From a checkpoint of a small transformer trained on Wikipedia.
Size: 15 layers, width 128, 2 heads of 64, MLP 640 GELU, vocabulary 567, 5.63M parameters.
Each number is 128 + 24 x the weight over its row's rms, rounded and kept within 0 to 255. Layers, rows and columns count from 0. Numbers have three digits each. The size before them is the row's rms in percent of the matrix's.

# up: layer 9 MLP up, 640x128, rms 0.183, rows 610-639, columns 0-63
# down: layer 9 MLP down (transposed), 640x128, rms 0.19, rows 610-639, columns 0-63
up610 101:132204094145140130125158097131110131134146142142117125087166126146152135128174126146160169107148087110112128131107116094101136094163124121140141121109121153094153128131136126110154147138130146
down610 102:081090153141152116130140121111138102116167091080150163132142134154136117145141114142106124122173131104109084106131149134140120097106131161143096126136143124131128139160135124112110106098100136
up611 102:094131121184139110150160107136076166123094125136128136112091117198111124105155069144075089118151138127165125128119089123152115102154122142113140182110097164135126118121147091113150139121118153
down611 100:083098133176141159143188103136148101111163082162144160122135103088152159117122135112123143132097139141108107131119144119116166136111148143140169092150130101107144111108104125109128154143131139
up612 098:109172122108124096140135108133087142106150151143117129106115104192105117122112116103104111148124159150112099105117122146135114108100089149086149180100136122097140136126103168135128138118152119
down612 100:093150125095068095154135096144107122098091123089095158108119109082133120108131124108088120191127151138131104118126156135178104101117156147140146192157135097110129136156142079144152189106128110
up613 099:117140141124143103154126120109158144141137142139141119118133139119132114160182123071104141083098112122122146121118120157133137138144087084124085163122169148125099136154167158095127137143163112
down613 107:179107158120130137087113175107118119130113124130106112132152140126129104157110134119120117146099149142134132144126094123138134118195056100131128141061104151136090157150131139088118129141147150
up614 123:123124074141142083149166119150157155145145145124135127162091162130138123149118142112136141145145110154144144091108090110127081131109092101123103139098077128127105120136150126140106151119137122
down614 136:159100075164135103140124157105160126143153139128141149140129146108098088116149117122143126149107125231083155114101121151147087146117076127138119113136153146078141148140084134135120113092093119
up615 092:089132156139120160139166124130126133119126128126128140126079154154110190152124134124119120109134130124184124090131120127113118158114128151099118163133129130114099153206109139116092158161153142
down615 084:121142134127097075098132131130130141121111121154175159123078123116155096101148106140114149151157126172118136140146110130146100105164087121164141161112097152174143117086142114140171126124139159
up616 092:093134156125162110119113140123136138099138101121123125094181157179144136134129081126143148116152125136153094139125167148142136122094090145114114122110159096115132143175064113099116112135103161
down616 086:146174115116113126097098153157104115140090118117125134143111107144129141136130137117134112135134094126115144101132184184109079108119104101146138175158158116153116082140167143126120113138099123
up617 102:122121125130160119137163100163146148138140152187141103131120187127118143116145151082154128105132098090103119121106128090143115135113121130107120118152102162110087125130155123090088062114126104
down617 109:105122114094125092164119142091134156132081161113089148133144119084141142146140142165090153091129163112142122100105118120128106133148116120112103119121130145085136159155156137119140125156139124
up618 091:115158130153167125135118127151071129124095101104181153156128119134093117134120129133160130118108146121129121154113150115078151077147100151158123156082179110164143130146122112185100110132119130
down618 094:156134134136146130141130135120185133160162194137127110171148139154167139125082123121131111151152127142149163120135099121148163155117139116124100132108102140151109128143136115085125128142112104
up619 098:127185126146119102136129131145149137103182138138119073129125180133160136115138119117188120099144146139108115095172143143098110138099099165160132182093113125127098113149130143131109118103166102
down619 089:156153158142075147134156148110116109165094148099141125142104112131089092133136070151070155160113153121126131170123169134142121121133120113128129159131149107074158151150125113139136154091105167
up620 099:123168095108131088181166124152083145083155187154155121107108123123119126100128113150155092128137143133070150122114115141168126058105086141143136137113103112131101134108151125119151057123129156
down620 096:145158124124090086111152173108137110173092077100098112114083112114131107090117112153127111084151165110107138144112098143152168131124103155152157129125122137164120123133139149116102114099118109
up621 101:110181106118139152188100111153135150113129143111129066125098162133164093108160100129101123116161120110115137192114163128128101124111136105114152147149146075113135073092139104170155100165167103
down621 094:154136128152061097120124133110085148164139125110113102119171147148142114122100141157124116149175108101106107133136085101146083123149097109181113144124173128117158131081098146163110156123124152
up622 101:124130141133158124111139146137116131137122136156112107105154112093177134147119105096090142114146137117175168132194160140122122102198118162145149151109100114093132121133089153158107142109159119
down622 101:182116129103174114118120147106115133140130127124138146110107124170105147155145139133141141099084099110108117083135084115083135146146142110068132131143129113147110100143113163129119127121128136
up623 101:126148106137141087104127097124108159062127149119128151136125158118107130134145116127141147095117120110117160122135163098080140147156104154145144114137129106155165111132120127160139054141152152
down623 102:152129136124133105131131114115166146163142124137111136149168177151125148146130155106145150143134103125077101114098072153117133091093128153123097089138140115113100172087125148076124131164161127
up624 097:136150126149139145143127111138122132175137152134119115119162126101109143171154169156137151086184118176133197122133138139129157106147062140114117130133103100124117154113120138166132081147092138
down624 095:148094103105082087147126123186110120099124174154120129098110139098112089096121103153136140129115152108132103128115149081120128160113094122146132168112160131108141136135141114146159123132150157
up625 095:102133139140118155106156125152144132111128132117127125141112166097140093126130059078096114121128115135106132095099147156119117137143101151097096129118127112101092131138073161137116109144120146
down625 085:142153139115040109154112120124114124114097140119130136144142160152149149138116152141122116129084139123143110116145096104148129124140107139166139125092151164200152128130160150165149138139127147
up626 099:136103109115164096110121145157120141143151138150128098137143127137156173154158129110112143085138133108116169128144133124139120132101138126144146135140167132148146177147126111126133112147071140
down626 102:131131128137143134113148114142161145140096149121154104097119168106168129137111103135106099139152120126162084084084112145128106178158160135106127154120126130118078106179109126128154127130179076
up627 101:105097121160135095133128124139138139156152141170143108147130125111154096124129096124122121150132126185171125137160089151124087150114137132117125131161138137132098134155098171137103095114163183
down627 093:116167148143121148123138108135132137142089127102118099076139150167126178149158123125142115124119123113146134116091155081123136100128099120144163151116110112127136078099150095171145140159126099
up628 091:103148099124123160152126110135100133154102156131133111188121119112094126122147147151138118140141162129078125075153115092119162134123091112112151136110138103119083111104126124109098145120082137
down628 083:135140109129069093134127137116135124139129131130122126096103132138108092106161108128104148128152127144199116140094130148089143120120141144163119138148124164110149140143133114157154113081135129
up629 099:128115143168159108179175130119140127131135118135146134098126112113145126208167096103103146156094124121147192106124098189096166174151134108098118167155111121137115081106132144090136083133121109
down629 106:135180133112121186152095150063073131104156159115115115156107112116104109049107166176133118130118136165092120176130134100145114113108142142129124090123141118128118143140169160151099123156159147
up630 102:107126082122161112140173126147098122182134134128158082090137090116127104173085116110100109122121147131144163104125150108152076097132104141126116175105113132150105138159127167153147125152102154
down630 104:114087147070153163153155113107127198151134087119126112109131136118129134142113143122140090162089126127099100119124127123100153093111143077108122127146117118164112168160110064108102126128130127
up631 103:123110084123135142132145091107090167103114116139114106122110164131090183166128135153129136134135123168116088134149149102123098132112126108107112143088112187129077139155157121150115184160152101
down631 102:117116145104156161062130130114143105162155109111145152137129138110149088125106091139120172108131148132153144061083082135131133116109116141124134112123137178138084129090097135127118123122118123
up632 093:117135145123123087147159097141125157111148129144102112143116130135104135129155095123095120182150189159086180091085118109109093149108081080155123131135115125157150124143114112108116106103133141
down632 089:110161107121088164151126097177126136115153141105167117117142110143160136133107122113182142145137116138180121160184094121139129115132129183072125119140145107109104136102111145173135147147112148
up633 091:150123138128151095158135099147098142134102136109115133114112125145204089168180146095129139135162143123110134106152111166146133174164150097134133142122105137147123119159103128121139117163120159
down633 091:127120141141117122137110119127131110144137143159133122115067131114083148079132084151128097142057098185132176146097100113116115124112103154100143126121184134159140145117117126138106142146180137
up634 100:111160124116136140131147110124122164141159146136170142136097105115117135137135124142107132135173140110166125111157081157113088159099090131128155107115157154104163118124082116102114102099119133
down634 103:129167168134085145098118132118086162151143103101135118151122151139129133149111142129109156137134096148141130135160076150210150107143143150175168130125141088099145148135132109105160128134100142
up635 092:126126105118117138146121126126111144134122138188136078145122112100136127147172084095125110161110114140157162114108125117129139143116112161089101097153118093098121167148104132122141099165132184
down635 087:127112170131106087134132122131122112132133112097133124122137150169150105127076165137156182139097133135126138098099093106162106115116142108174111114100115155129125120138106135158130102127111111
up636 089:137121121143150141145121171141144150126125156161168153109122160147119110168159147142135112134123140137106134104148075144100102122159099078098134131107127108115141139139118114160180139147116188
down636 093:133138123101185154111127110135093128119146160162153133114122112134106119117115158115109170086096127135119127158134187104132128135136129141140082122129109109130169127152120133147120081114125046
up637 100:084131162135115121134089128135161154113118108101125056152097150146148110117174102113114137125122137146162131093104123129140122091188068157140109124079112126091131129083126082137101112117153138
down637 092:113118104102110118120143158085153107143138136131159147125130134123123131105102171129110124144129145130124125144120143092112131184086145116142130145134134134143140067120101144082129117148142126
up638 097:104154155115152111147117134141162155154110162120110106141143101154177103148127065125148067139151117136121118115095106124185158171122128087152126149124148130142092081118116090083114139123094119
down638 106:112127097112087143100104166114136130135105101124138108153161149155138136129152160151106107122175090187141091117100078141112094149106109130140124120126135128110125125169118165145098163161140130
up639 091:115130141112125126158129093158140138117145114146177087151124107151154093110107110135132086119164132147113147158117177101133051124109109076140102117122097141096151145128095161132141107133114100
down639 088:084117129127098152117091128084103125118079142086116143108137136130145151117163128145134179097106138087170099089160127147112123124135124113111142099123133140126115096152133123170154134133103128